Each number is 500 + 40 x the weight over its row's rms, rounded and kept within 0 to 999. Layers, rows and columns count from 0. Numbers have three digits each. The size before them is the row's rms in percent of the matrix's.

# layer 11 MLP up, 1280x256, rms 0.235, rows 392-802, columns 64-95
106:495499551449556576521490554446529466525542515520502520419566468505532488471474553485486530486510
094:494482398520545510524549450501539512525506555546525487488533498460476495545474575545537485490486
099:453509508472503535540424549514541478510507468496511526516536563530496430483480469475460496472484
106:473501545494566511523457509439538462534533491441467507413542455514472461465490531496504491535489
098:464444503439542473520470509516524494504499477473451518500522460413546537503527517505535568551534
106:457453489502547536505480547586555490498485507542554494510576575490451448448463437542554505487488
102:458523568466549490500460526482535523511567431533487518536516490576563488440517504447486517414472
098:542537558581461496508562538530496472518476528557481446465461483520478561459468529488547437495571
101:507474463538468528490503509476502506497534464520528495526521477496508393568532567490529501527528
108:506472506519546498547474488541572513535542489475468555501452481510537492405448497524542508472480
095:527482503527510553446500576510451522512523526506549460534500494523466441502495496471442512499550
090:582513561469490470528489526427586458555507442513457496527455467523500560450506470503412460424456
093:461516460515480570478509525512509402499466455503477493498426559478459601497521463528483533458547
103:481519474577423492514519471485502539470553497528521478502522502504470518466435535384562510534441
104:513420497509412517451481487518487434492477444570480473485493556469495497491483425546576476489521
104:565497492470547434546514513559484495480539499541544514464472524517528469522462577561445459488486
099:443487408439480525523532572552529514548581523529464484528494468512484480469501541478468446485528
098:544496385545468501466498494466514576500438469553500458468513585556525537510458455530508449498506
097:468474556562502504472459535475585547544508470461514501489444505468473518541499524545489497523534
104:463530464505429422566467500569477492478507501478568555547438449441507491441453478541559451554562
102:454406487402496420407532560547467603575494494498462485553465492521534516541448497501486503494468
101:461461545520494470520511463499485495563447506558411503522436367462533435476434466533477571527543
107:549478475525461492492525546519473474525512486504576468467562434597524558492504501465625531463405
113:479440499491461479539480480487511456556529456477554540472462452458566462520527473514545565479474
099:501500478510410548504462444430490534496489448523469587508513500523457488439503508425508511523463
107:530489516459561485528573409571539518467452495510509480518553535495474414543513505510547450535479
086:504512474479535565562579553480551469482466512501448439511476506456526487485495444520500401528497
105:494546520519402444519493490511446488468538481535501515498534503490451527488489460495480549574491
106:463484468479544504468514567379476510507492509503462532564456581507476451490419491509478498496508
098:497506511514493513484477441472520551451450482480497498452552493536500466495443527531402536484497
090:490479486457485515480501514456514500485500503478503499619511486515547538488510495505474508479524
101:471438399518531504484513521499487512461523530481545491544605534509539482446547483525559528441515
103:413484492498504415490406498479458555507546485519518485509538434543539448465509556501511502485546
097:554523426441501431461450512513493479496490481420510524455434507471508548461508509523474500485541
097:448484509476518455454490542529486478560586566455586526506512457476488525483501607472420501493560
100:476563532446537491476538464482492509571510470525409513506389556507493564506474521505437472545534
113:531532478548496472498520430487572462543451505502490541502516511447443512492501574537509532511414
110:544455439430501537513484450547503481486520417492565533469490478537485513468499531557443506498485
104:476470476414558461454521554489499471507471477481433425567521535547512473525486491523550513591487
098:542455480476519576537505449454496525537533518533476459441508519457455520474503442442476464414570
106:539479449581462485382519433501541498517476543503533469500529496576436518494466565491446474422449
105:447495462503546460467484445503457479480519534525507445504583496565497474474465433511451488521548
097:480513518447437446475489507508499448483525511477495549491430507558531477533522494415492517443506
104:478535512526564484565517413422457527471498490594594470478439540484487456545492516529482492555448
097:490484445558517540481488429588514496520476488524487514609482435487542444465527530492584565465465
085:499559480500524573483482496523515474520494511389468508543488456442391460540556517504507481546570
102:543510451490541514494529535471494478541479426566462609555530393518416523527435553510515493513537
102:496509436504465556478423478529470493504452487493466478534479445455511480534503592485535433417496
098:475441545516554473517448519519550476484452494489512499457568499539541442487463494454514528522438
102:447479422498521500502492477512482492477492541523505558500481548454473474484496541419518578405431
091:450489543552518515526533474489498533523495488499479451490519531512598476483520524461498474491472
102:502433474557553487527472567398420512472493479515456499470551489539471454477518530509511470465512
100:564453446482483503506546539559618572493501508524463500504481522507541481522402543447515467594505
095:510488507481523486490478513571470448503498509532428502531537463591454493534495512595519451465465
106:524521590500500506566575498559532532557493436447548436433510447478462464546517552488478443518534
088:423494548395446519472475496459553493534494478483500546460559537525497472545540546480482540578498
103:550526546516524458495532535462544473485593447465522492505436528490536511545489559494547357479485
108:520474484440488500507553545508515529553567493487509509577482514520443462445543557499421566476549
099:577525509530503526419543512523548474506458500500477481576479486514435479495467501467472471482521
098:484478470559497506555482558495492472459478508468498479501455452538519487573496467525588480523518
098:498490446459553471503463540488466519481450476475504537557526515452495476478504495505456503467497
095:556484462549483474544518420501495496463440479530511519505448492536526441486545459478564559447519
095:461406495513449513587507510487489581461575544441571616563469478480500516547562484550510480528511
114:533471449531464560480519506455517516510527494507485598536491518514506511468511545480504534476498
103:465520510491418536530496493546518534550520481463484484505500516503533477510461533551536494492450
104:504449557561462458492553440419520487518481524482500543497491466478510572511538502435546517518507
098:495494481513544441473412509539445484507541471565559531574445503507506398521468504512479429533486
110:518479472509475405473517494519483541483497457534509474501500478532521569523488505547483489504485
099:503509485535512521454549534530548448434428512464450510633539467485462510451552455504511498523493
090:510436572550485531490490507529539492433451486529468527494530509501503478436473488536513503527514
104:497489520472468453487500532503439516554610525500535499557508568514489513441485486536461498497488
092:491460555486482431478570480542487499510545517527500475580508536510562499438525577443552416529547
104:527508472522501463448488536524481494549551590499506469466521544462527546530505528515544494527502
104:462502492551510503426467542530462459489531462589503516553553502534520421413531565534504539443480
111:460489507392527486490514490542468426557499449474501484464476473508540475516499511501509488562499
100:534507522522506483463498573501475552476526493528468517452469503457581502498578482525591527497447
109:491471438512465540520496466472459505465512529519509524507508488551448492474470470529525417527466
112:507522533484437514500534436536463436536530398522439547488511473509517538477498485513482547531453
091:548583524535460420490495485525526521476544550502519490539487440570500522461513441529507453469447
104:496575480477482458507536501493521477540500496522478524507411529518506487512407591495519497442457
100:524477457531477435484532470544444486532514497580484539487531585490548475577487548511425517492496
113:555496528439487549453454501505436566461475519585547518519468494549497482453495584510504452549573
103:529494490556519490506554518507479440480520563487461460584545529532437467507439502421465477430514
084:537506497498493527484539465478563490481493482407457473573480496444474506539504462568447503528523
111:478417542537442521521490526520475486533470568539550530531498568567472456490466502563518492571436
093:502466542542457499494498540447455475471547424488532535519578483528592528522556494518525469525537
097:519386473479527452483449507536505545539440470511520553504433480511549530487536463437451536497569
098:535502428435456508512519491542466494544509537565433526416503464487493504483490464455488455494531
098:522496484550538487540532465529418449520482480510473517519529429494507495520411476512555486482501
100:513504480429498476479552483519514520530496527531422478452471533504541498421468497557475447472514
104:513492463496442463500462507562536598522484553472506554482476405513540480456476478491420494521486
109:490521528445460427509503515507529519502409444533518557532525454531468449480466409529513428547502
093:565468392548445464453486511505514463414474464468506591494525577487477514519500524451478468489547
089:505554368538546519444475488535488576484525515480438548508504486507498457497562510518377513488502
090:452491572528547547464456456494577526499492546535473481502456452550526524462515495525452484561540
106:516441522543421474487460517485465528537539501474509486459535459496466512519533492521574525576471
095:482539475539547536609465514508540484589537440443547506535465560533520575563459530471559462484496
092:610479568459544496531481483587502530555511506437499478514484508468508559525541563488477533538542
090:570517448449443459435573519502498444484514457500476539464513475503479486508500500538445479513461
101:458401472524500443500527569466564558554508497510487536475412484500529472429486473496445488485450
097:559489477483473458427528496460514461420550526595537546513578483484488463536404531473498489506544
097:449466502535417408476436449513526445525507517517465470547391500408487499445507522397514530549513
099:570529486439568506505604466540481570521467485478498545488545507422524429552424481472446489536497
102:470529464508505380549451452524507531485579536420531464570479587514486521486560483553529468439543
096:477424452578457496520558452510511492474448506521547580481500577450542461486501499572510529539486
100:477548513488548504495525508487590522467523483479461517493507504505454431460436519463482523447462
091:568530505499499493530583503501467518542481519505466517492436494443510491492465481530507498530486
092:569468455474517405526516490518516445529595451544457518460501508565489537479453568431526463521510
110:528494550468528537502436492460479521594509515531458468555466510534484518406462540515588512533496
094:458517462427570469546517570503523507483549536392457505492459441466509470495502549523500516543498
101:546479473506382427519571407475493456549459559439513499528450543495454449499476468506524562513459
099:525415475457456517511521537448503467465508469448536516545509446491490491490534538531533452491545
101:550468511480599484571462467534576576498483519520596511549514453483530466486463481450452505511525
091:499392477558459505425564482467484455504541491503425476484534529453505522574460494494486456528487
100:489481519518412469502526596458424477506515439437467536596491554479570506541378459547595535505464
095:530554492514513554492504458558450452544476503454531540502462454488482483425464505494484436590482
103:503549482470589543500476520452466481539567424499501506535560474443497512449491501556556498563480
097:561496457522472538532518550592492583428504523549554442573482489501494501463496471490448532552504
107:511423540472522498481490484531454538550532570453530468497485505574568491466501481569495555571519
101:503497492546506464418445479562550540555476503477526461502487468549551523531510466519481516525516
096:498408520476549450456533507527516440570534540472587574458477409499503543488500444398528474487554
092:502515481560461468499499481501554485529460447538524545434476490513500491458559515635570494495493
090:513506462569462545471525517579508566469466499532467511591524484427505564508501486542487472465590
103:485512568548501495521521499593414442536518444539559595441447530417505548471503492476567532508498
087:513483546486500513483446407507486555529483518488448521521488503491475468518466509523512514551438
104:517469542573498444528528532548539546510511602573473480521508489538493447475515574527500544538515
095:472480535568500456564472582496438540537522466443446478496503570526578452500502470550518476529559
104:511599529488492518475506553505464457510481485410509640503523463566493495554507503461495456517509
103:461456494522538523461561523519427516511489535493455483504535493550514451465437516472477482451415
112:504504476431471534451570578506529519543505546460581466480540495560578455534436487582509504479545
105:457455541541483545462574553509489527520532537496562505494495484551481460512439560515557440470570
109:453480512565559551485486553412493550559563437577534514523469443539447462473476525471486422545512
095:558460472535524510526522472455484505476497467541538489453564572447490481464424461499442489458496
105:585492464460553544496449450467461529492569517509630536543538548471508497499502569572500426485467
110:487538482503490447520467508512520538514534473484539569500523491566420526542517590554527518500485
099:594439529500520497461448526530509450501491504426441430524508514531452481505532547519437500495523
098:494587487535513543489553520542467532537518574520538512520504493509474464592524518556520500415444
098:578508479558559448520467530590514456516524537551460495537517484435458466529447455527494522520563
099:517478499487512557486539503443560468492505530520530557454539450551502497520468450481526530533506
099:460505543493481476502490501475503444578579589480512483525442467532514485518464511514543543475500
104:512557506542522515530455486475549414545548478494469514457489556506489467599528571493467547458568
099:486487463489555452614496465455538559491493544569540504531506481518517473468502498471570567477451
105:509571540492468526580518495486546411545484471548473563523480447483462504500496500498487487460451
096:558492468507487555530421512489552469593476504435467518496509418533551443525492467413515473537569
104:468517528500532544467510493445428415579504473510439526538549503460571493487572482443468456546507
096:571554483539489537459426510483485559472492526495593517576497464562555485560535442473488472489509
092:490511510512542541559494483512563544481452558524499484558497540584492503575498517451450520530516
099:517484434483491502512446559510549508562458470496490455540493505467500473484481564573519503537486
086:523527447522504493491490506455506458554562467615510476530519533526493472421507478490498414520490
092:496544540486497492528495548539491576505475489550481542538556476523466547513472550441496510537433
103:521440487546440447512512513451538486498472539524465556458513450488430465511499478485564555499542
094:545488520457488530467477451519466463499471533541514527495554515494546549482456535515515449488525
100:480495429430494512475512467487521449515556461504515510502454477492509436567504436506440516540520
108:502507498505542509469569461468506559509410543506494479480551523509577468422467438444545577482487
092:490530490504525480573465487513451475509466441469477538519522412492515496433460572517514538512492
099:532501481507522534423546539474429439536497482476490519393467509527433485511472502519517501501482
107:444488449535495518460531449499472456463534468507446478499484515449594453590521572497486537479457
103:506416468498416399543534562497472535533589544551479492539450550494473473526423506487490502548529
101:482500530611556521526531544548519502492561502535493511563526420514478465498514496453526550504451
111:542560494509520476545479467462417535430482471499548548517504489516466515427446470503467476540501
106:545500506527520472583478536559561450520446522513493519507459479553444473494511525468522510495555
099:505473530440503549526476482438518545516461534506458419456515521491553507447522497435515527488543
103:519440435579575466511509459431518526543443486519513524488406454471518490433498571480569488474477
100:493449467461563504502512475413499515518536555549519592424532476504442542500455481460468491459494
099:563460444578456499454526490490504519481481533517505510459438481443462478521490492514463507498444
086:537561486509521437517485455465563437478494468495424502536510520475459414473547481452527494545537
098:519468436495444504469494428494474490496493423464538486506506514460545467481531457481400492525518
098:547424520579485537572429460497478462566625497509472455502441467542493526504426497496524510498421
098:525506500468496539498538520561502458473509464556583517483442520466518454592468454498469504507536
108:440495512554458461517466579534417462493490469475514525464492508461528488423441469414483473561562
090:418478473486502545480560584476454517511489472523548523497491569484417481453561495481519473449569
101:526483546436540455419536562524527463542528521527533578461434466534469477483547481481546532475466
117:495476478495498516497533526534503470506445562381489458505487473582452482428490513472545540516514
097:483514532513494455550482471497480518450535486508499479471512575553517472458496411464469530529467
101:435509440422537552504567458538485486515541509482467601534501479519486488481506481466529518516465
104:484532527576519535515426434496532477507467504477503407524540476494563559450490557526450518584449
102:488478566543488497493530536506518437540496455513439492457528620502518457450472537553570549512505
111:507451525557568558521459417495564562514485554521547501509574438509462483474571477556560574519530
100:561449463515574487469485521558512532490527574482507442497487476456549468528481528492563545493503
101:449542459419462598506502411477498473463485512460559510567543506555562524451497513575494597508570
106:476547456468474510528471577471497514471485525488472471604483509504545505437552512585523538445398
090:567497507516516478409467489525516483442451465464565563511548524431580474577517481487509514516524
102:505557497511573476607533484531567512437452506436450505477493602517496478526500587583504555481521
096:501466465484469532455524542508463498481486538434509445464535528468468503442499573555556536524539
106:531491465489521504525492486527466489516430494538515555487515550534485447569563537469465486470519
101:497508461470521440531433590484553495495557529513478577495522487423508538563538524529476440462550
086:496459467446500483505478419558586454525586552556459494545452526552511488511446541493460469533487
106:531406516477567484500478462480459585554517536457525507518509496602544499468493549515457484533493
108:481560514530539539595460522480492486544537462471501525456471481464470496477552527558578500501524
107:531535453493395542474456489492494462518528536544524444519449490548479520436440540474594490518593
108:467468526519509554423536547476497464539479547470551466537503480478502452461482555520482494516550
103:510484467507522467465458458455460493492472481474516441482515549492491456523493486500514518387531
108:503439509531477524523496519469520492546472571503524510530519457570471494538434537471487493422483
107:529490491495493476524502552539562537584584493579518481537496524516445505498520479491514405512389
109:495529507547428445503563477472548526591570445506448509465548488491482453529491525552501552469539
101:559513533643553532409435418573523498529475519435504506550508479587528477500485521429452478473547
104:496421522502520486547518546502463580510489491523518485501543491518445505520467477540543495541452
107:550508490496479488498513506513549544503584464450522451453426542547516478501480451488471501503498
102:487478448516499466540507536494561446534540485475487497512488500446489480534485453425421529383473
108:527473510501540485468477500471475494483486469509538427476535546511520446546508527459550499506445
103:470455524504454481479509565508523483452548515495494511511398489514511524509573571477467556519443
085:489462410445529519533510486501518538493438497534501501487511474486537529515493554543445441536492
095:531525547511473419491477454574549491511426478529568524561457441423529446521451423429481494495522
096:518484500456520557540501513516520490526533450442495510463445480517553493441480496464504481518539
105:495535469412518456428493464488537546435490481518498466519485494491556497488529518437461536527534
099:497491537497506511408503542494551578543487546509377536519508535484437480515453519485515485555477
102:520534540555564476474527464470457553526501431523491558479471505558525446505501516499473568446440
099:522478496495504567480480496445534399506520484527513492490533509508581516499501487493524527564418
107:591502512488478428570530455477484511533547432536548503514565507444480529468505437451564583591497
100:468481476530510540514495553440481545508470471502473484488571488446518431546453426525467503613424
100:547532469491477495521434572521485492510529463493506450480515541527491532556475512494504527601521
094:455511387474468557587511510526489518500478503489519542478446445495503520443492572475509489504606
100:505470529553517577510471471556561558484461554556493553504544527505458483475462528510557490567459
093:554457539492442407501457470532500431476515559545471545452459542532553469461420552502511461462505
105:469430498499527441471500469430488592528524483522488471502453394428520458501499479568390473466561
098:516580534521471474464538565516506504486556508439525554523493475510513529528638513541503453509478
099:413490405498534572526457583505524508555472470510497577544474532486474515552460509492500470486492
101:485484477495489515447459485557497530538538569551466526490604496435510547505490510480527558511547
098:522537442506568473510507487493578474508486439478512507538516526494472503504529467494489525434495
100:414512496565551538432442540498512482582486500458532473442476471473409486491464497461515431522490
103:509501460533505443530473554454490488528391485556498525508569490523446490500504563487548432458523
084:484532490474481521552521450500462493489445557441471501443553520522445460497443435559510457569471
094:486543469515511520501506518493573498498513523520505584474510470499459384511428494536478532516519
097:514534478508462515583528447576519540537547542466565534491543563477446456544503511552478508519548
104:437466501456492474559504512573525535559535506465565450538462509541543515577496485586512461448501
094:500457530519443446487506490443597475479510523434461469505540515564516544455448485549542453479488
099:460496499531476460464478509442465520504487519506460502476464464545514478416502503515533449495533
098:503542502583489483371445477514524506440512540494495496509543480531448480488517566523449552508554
102:516540497475572561582502540498494549475441536431437524433487428576477523481493472515440498475448
102:492528497539549482470471462517436505477499581541418577528542490529491482498526495487573515495509
106:469485532450502450499501509580522502486539475465450476457528442485451499571435522525454482509550
110:492541445496516499462504552520500500484510597527480544568444521524518503578464570450496380442473
096:621406489497477531515481469518479430511526517525482488519459518507516538522453548503565479531476
104:500538433446520485510511468539512526527489464532552504453467525523483513497472459443516452536373
093:484508520523525486464474567483398537508494437494578578554500527496563525534535534560510475490504
104:531488486491529409454507521510470511534514493463500560515482459455507474465510509446490482550523
100:498561570487552485485502520541505500536497454474481493513508495530503445456511567503505519452463
112:491543527496489524470519488472507535566463469506574478457459536495497538432472544528479530542487
101:501518601439514529523531534510435466547527511532496515525431611469511545525505543417495449571551
095:436539484449484491478483502469474540502535509454546443461480560419435482509514520535457510442498
095:467485424479481513421469516453470463447561515456567494440510483534517499506524538524529520473513
088:519490621516492558481459543468503488495511452498522478471470482523541494547593485479496466560512
091:420489560496429498522484508497537441473512609468553501455476546505507479539487426455462545513515
109:466478494498520523497457530567440434532446490538490498556473502580485511453494466484450524489483
093:447463527499495461530541478475530540447559500453510535548441479516473515510462493564487480495462
114:522450531543434477523568538490502466499508504442513504485484501484415449460494493590515559556485
094:495464548500445470503469525494501432521557527494430507522493467566509486449574557495495465480525
091:478495439523514479460446535571482523518508516460455511467557512583519433474528505519487478470418
095:577417445420469459555546554503466480519507513522475502547485524490456473431433512499506560602444
102:471512522461548485542472457506487434506546537523554552481499474500558504397547476573453533493481
103:529421530461452514585576521532550519509531517464589509449494477502537465471541490460524580482486
096:529490521428460486473464511464471573500534544386560478512464539465439511515462565515520505501526
089:556420493508482487463492545402526519534496471416495475504470537505514597525531515551439388508468
109:550434461478479469495574500522490436490566477454449512486502470502504586500418515477431444568520
100:500466543470503509467478447507465524475554541501487504519470493465541504456479516511545487488534
093:486455488438447515496390476530558484531500517508516569496563592548512518457491531472457513525510
102:457506497527562529518443510458500461509516563535522523551516540423474501463542474463450559512491
095:545548512495555477532481478463542522509518549473540439519550479442534481528550488496544472444526
103:475499506569521512608508474414475414501475441581521493473517538475512551565516535518488507553501
105:523555512518474468448524474546630502458581464505546461499529509496483515483462488516530486564554
100:473501588495534398562535479520535507561487438471519516484455510475464473516480541477463482480458
108:543504489466516475469439519473440495525509567520501476584430528493500493450495470570459450532524
110:445433511509599476528549512474471473566521546491435429495462455458533527499483508527545543553529
105:478530530450530497524468477474553491545497515477451504449513524484489544579516473578504486475543
101:581458468590460458397516602519462542517517536597414551444567487550543565460569531502568494490481
097:487503485455554485546509431458519567515438458550531531505519417487429550516480480461565543575562
095:528475520508488444547530521520512523494447444558504515562501518458545504545463520466547524468515
096:517483508483519392433464511546490559499603522525436496491475526507516541506422454539482510456523
092:553478523512466500553521434413516549496447502530468517519464474546503545434468497496557502534481
107:501501548477528438486466509470493483562507478562449529453501478501504479476489444508549547511553
106:523434476482552470514456561542473509506509523561557501554574510469545478436459520524467544497517
097:496502480515456571531498584481525461556561501533491481591559521497511495489510582495561538486491
098:509481505506570575468464546454529551535476505494482516511483473508463552435525574506529526494453
097:510503472529565456454556574538549522477573518532508525531550425519465500492518443500506554512501
097:487505488584432457514484530540532455494477487557467523470454453493490457477478528445507515500559
100:588526524489500498517579512541427512516544489478521507495456549459504482491444464546458471495437
095:448518528552513515456456526397514483509483482473493532478536412495455499503512504410444517475473
106:491452479542572506480513441442490454441490468444557556476502496544481495564551493479498518503490
085:503465535546547567572580487541389454450521420453531468426486498450463460500490485457477451483443
096:505497489538479477422514568518499510542526416507473442472545476523441411505446501480478568521529
101:525523497514481462475509493506563535463518469501546439558512490473605469523525466512508543499497
091:523523444368449474546572495525497538425465603502475517446541520524459449487491548492479492522498
092:535482510464509521498595542477493487491510458496506549540404566544551455440480554463480505511490
095:469451579481482540620453489541541499545527535505547550466499476487536511453547568559443512454556
103:559544507557529454438528486482528515490510530446429478518526515544525517494526551552507449531523
107:563539525528579455444529492470471469562568470527495570376481454504495437520541481443543480461513
103:475510503479574493484535571559523429489499587359451507482461505523480528462534503549465526499565
104:467447501499492493554362565413474438528510426558517542599547478415514534492528505532467522530561
102:499419541505589465449487521588454475483515479491431509496494497493531487485498548495553499485459
108:518483517496573468499482494424470451494558509525423525530495496464450423517428468547471480543524
099:488521399552464547496456462521490483550494534507536511509521566422490478516475546539472536514488
100:551514532478466479406458507457487491496529533530480533456517394435573485552486565526558500462483
103:458598514550531492607499500540518413536503463482470534538487515563456556565494525515433457510502
086:505496498450521499532531466492531416478531514515437497494501470499556511564509490538483533471463
101:488506515579481508523519516489468504487544470522461518534516495533551441561467592473453453483490
103:486434508487479542497453497524442432458511508525463505459507461504558508575497536496490509499481
102:437461521521478448532490447497513516562450506511465508461461535449499571454475513474536494569559
101:522496508461475512524460422481498553522464535541489550613483465495469536494484528456470558562527
109:496549520470573470553521496518500537531460483528463461528445518543580525536512460589462434522513
102:463449426471496493451467491432494484517493516515547559499456522451474495512516494472481507517532
103:469465493529475555488526550506529547460471479522535504502425543448539531547482601474504566518492
092:512503537469407525543395513555527476505495568465495493501611547471486507473477496523456494509541
101:490480451431492557464448469381528491559504486504524536523554556526499544530396542481486373487419
094:463507488482559465475441498558493513484576596489505536554572543526548474605496533478545450554489
098:489473444481540557468459542464491498570549534544554426418528507530548521470500469469516498489503
092:493465541526431460548458520519468491561512473451412486543526435493447518444515462447464519508547
095:496472556509507432575515575492446548465473467524436464432496476490476494471539467554485496524518
103:500519505519527459545520539497471517483490528509550504419521482420514539447501492505521524533519
089:496380464579508546553539519590599489492520519483480528518492545498554513485508486482483555489448
105:562524492486565478524512542492470480492506514486508520546570491494566592484463406518522595448491
100:541484533499563485544582529460544448563504560514454428502533535464534498490536522546478477534528
094:537501539465520452464512508460504495481514490519539548469537454530543554525486460494506482540525
103:546517481521583462476489516496482579505504486526508485555520456567480491541573537517457461513511
104:480508489519520499471465505456478440491500511502517439472469545466476522497546502509476480489478
099:433447505472541573514431491500498573415521500493529525561538478514468455543514432544499490546511
097:532405547528472522603524509457532508461468415506472512519529550500484491507552495538537517500502
094:571464548490464580527493521445463462486541544395465460512500482579554519440471464544531490497521
106:372517503457586508528474534545543469477509452508591527525457497496435479461518446473570396414477
103:514511570497573529545576507478544478488475545513539504490462503523484465586531520527504548475483
093:490486471532535492471453557461522471556466474467524582567449478471484468500513493560391541466443
092:513503462507472488481504484537488542474461515575493512523510483488487496518452474543471487538478
087:511527451489502495496440570475467553531510486467403550573491420578512571481487509466477569500465
093:486456536563524503469480546526461523526448449428482560538456457503481509521518530534519568534508
106:498513468511530474495483514538446431469524490411442573459469531458498516506519513518542480536573
105:496501503475618516530529466427468478448552457481480545490490490486458419572477579543444415412527
101:623471491462505478471510506452506554494514505403493484475476525524471457431475527518479559489474
102:539587430476508533564529493415458497515477468502465538510513501519493438544470497485439483522514
094:501513540504508509453459439503501527476480489505482496514463566527552438483572498468409476441505
090:483518561531511551551531501478471488471494526564580525477490506507567453553500535531448494462421
093:514503406550520573477503460424485441531444478470493543423477485490462443500562545513426493462519
101:500463501520585444544504482536503524501555534489495496436533569527477514553506454501483479483500
102:514581494551474409506476523521464496480556527512516504517577468557509514462540605553562462507524
102:484523445480534529530539552472503538499388465505501586481572535544431487496501481460485507560480
108:490489446446518507538501507517474550519521517524495475369516559576532464476435499534476551492530
103:487479493518597476562483512412415493521502560497496520514508517505540495451525519553545498521506
094:530458546550475530518514459506508536531470510455441572449500485387576494451487527492575544516539
090:527487534548575478531525506455526562506573554494498489501441484529434482524465542475531584500550
098:511449500452534492518487496510516450497490515435497520483513474574485499484528506528432482455509
097:564518453493504491459492465485505514496490536473525509484521496543496537436516491503529494546460
090:462511489539474479452563414441553374479533453468417497498470547478536446474519454520548487568477
106:492486508505501501506513499410601512483513438537465501483533459554436492548535528537423516489471
090:509405501509564502492531523532508466489481490559543478471559529600556433572539488511506520493456
104:453535537468514485529483454533546505492503585449493556489524488503492387521508575552559402532508
105:562463430472490450525495509450476535572579551494483423522472484516528529447534541499484463473491
096:443471394492503498485478517517495447513510540446454475520438580465612515534424511502388522483578
105:499449495564486465554414433471473480500603439541460531412493494558480506522488437444514537592456
108:542546527476521499498554519501483480501477532595516523524458490514494596468539524484421538538490
101:500510558427500534478545469535467523449509536491510480513488521478516516499428488527494540506521
094:427449554507517498462464432514513492446539502509559480407523537507510550513514544502491489496508
091:552387558442499488465554481439489451479501498511401482460469452558529540522488472487434415526483
104:464464513556488548470540540440450539525493475539454516465492482480554499568438534579473506538463
108:526452528531582510493440507454484511518483497532433491544554498511533494473431494550487459492484
107:553454588514461488537555544469529508506554458506496494468427453471484471491468522442572472507547
106:519515458489535487519432512536438487475453455572542518545456538495552460476462580533508546481515
107:478470454445550436505478518454465554559591475503519514483472446437465556471446438461537487507498
092:516511483466459474551531488500479504431547599445517538506414546506483493470417480502436469451542
106:450480533513471492508456509499472476475459491479473512471605485563458507519408507505500433529440
101:552508479458505499452507520516576447495545464498502506435479442475489469535556440477532508490519
095:547502470506553534541518495538447431512533521436531470466514488496367475423475530506441494505531
104:451470448505620487493490524564461502479480455492545509514506554459502493591454417472509443427528
108:494487479540460473503530530541478503507493535505504511550437452499517433549477453515560536481531
092:507526473448523469537527447543521496563551490477592487423563446503488486555533524493520510552484
106:464498508529508559513530492514517483506547523436469476437473527437531447471536542517523558484624
102:445449460421620496456523499465536555516623432579461479511518420556562488476475430460590546488473
091:514440406532549508523482553543499485535530472507518505459582463461549403529513522506491434556558
099:459499520475511553508460498473475459529484467570562465458420494548501508471510492499554428480529
102:512445555489514445445560497470463518463494534523519486572452542568485510516488559555481518558470
096:458489410500480515504531481480558507601568488524493510474490525471481518458466500502513547568453
098:519543543514462462475484481553499467482498502515516577506465500462535465493464549520488518515425
100:571512548501486489465490545499507464519477472501577536518504528498551476483499508472466487464505
091:529531480521498501495454460576496450537529420549509484453479497501486569519556461441510475535438
099:472444479482542577489483405523521446482490399542482517497578564498540469446456512481463462462486
100:484507433531431426490495538422462574487510570435561581487570514535509510569517462523489474515493
099:404470523407419469518429539556590459593532502517476453560470466471451479498479510438482513531511
095:432447473481520500467538478529520569512492488510423511502533519550468557518498500513515476554488
099:532477479441538491500544546512503455514489565486506488595524479480461490516493519466454445553524
091:521497441532535455514503483488540503483543519535504518475485483493504474474456470563474452479507
089:473479457550495542536456503576520548523533505530509478536414587556535529528487513536515472530515
100:447431550528469497474546461446447494471537464491591533495478563546461502507516560533488507482497
100:577456494554481543512471531525470479514443521557521547524443525445513464458544531570550508478465
104:522497468476481531532466512401495463549480477461480435504527416490531496505521531560527480530492
099:509460548542536514512456484475539488503467498424480538453529460476468493517542510527500460477484
106:499500513530605445447471524477485476508476545481530509512501415506547503513524506575520476510478
104:484482592480480500568560527560525488556551532473472517467493492527505502475535527518491499445491
096:479534495433472495499519468572592537511508505536581518504503503448440506438501455554492514503456
096:519434442552493479516527496490478477559544465470489520437486497474505463578461518544478523560534
100:509491500494567501464450471501498475578543505502513530468519548507543488499461450524445514518471
098:450464450533468462546415457471521578506413442512467522448553468448565431451493454523506551440526
098:471578459468458420493567545494518487566570562435493484528438412532515486453499468574504532448503
104:510437476459518460504505575497492521561515481493478511455531515530536496535522469462499510537487
104:454526512522479491470482447490519523543544414473472428531487468553551526454553459481457540520488
096:535503551486502536550507450478480513509465574507526532477553551482462506553482547514464447488452
101:530512470479478519406516498544475446524536464479554553551533436551517481450499481474550459557425
101:472474540477512425510456540498513555475538525443542560445479419466453535447458476499525479500511
105:453439523446519463565495535446529494502543491538471451484548399367517499537451488537450475452430
109:500481512548511484481514450494475559486484481472503479512522452549556499620482533575540532425459
103:517561464501551495498479495502464484570522528537395558481422443425571520499434499539500590477485
095:508493465406581498465472504513483531487452514509489469495564492512541511483554441464456469490562
105:538469561506420515538459460527511490518555422533511461469558555473566480561491420477494542490454
086:564457515479482524482532542513483458493526517473539491478448519496443518465508477518486479537463
094:451470457410515548514466541422488471545529511487452522438489466493606449555510570485482482454501
095:505520518513568444503495466514547416518536514427448504485548475480486426533481467481522475565506
089:556435566487450517487516533533460475507454478480509483430489519511484508531520477531475538429561
101:562462498446468500531490488571511484552497506459464497475488444427538508457484493470508452468424
097:501470520554441464540541531450491469511509500509472478480426532474425457493465474507493520502452
105:537416543518496490522431528460506421570440448557362508550459466542435472436536478527471433506554
093:471464541478487487508566496500485502470516540496496480550490483528601499465483456445505514509565
088:537513467458581567448525554507529463422500522498514504497496476468527490540529492546487444509512
100:483515499482464517546519570475515528459480495476500554451519552525483487490529554513495447509504
109:513477526495554549490538509521465423485502514510381451456511450497532465451501454505430446528490
100:506490447562496510508456540559530541508557538512480459551514464467571544542482459518475461493533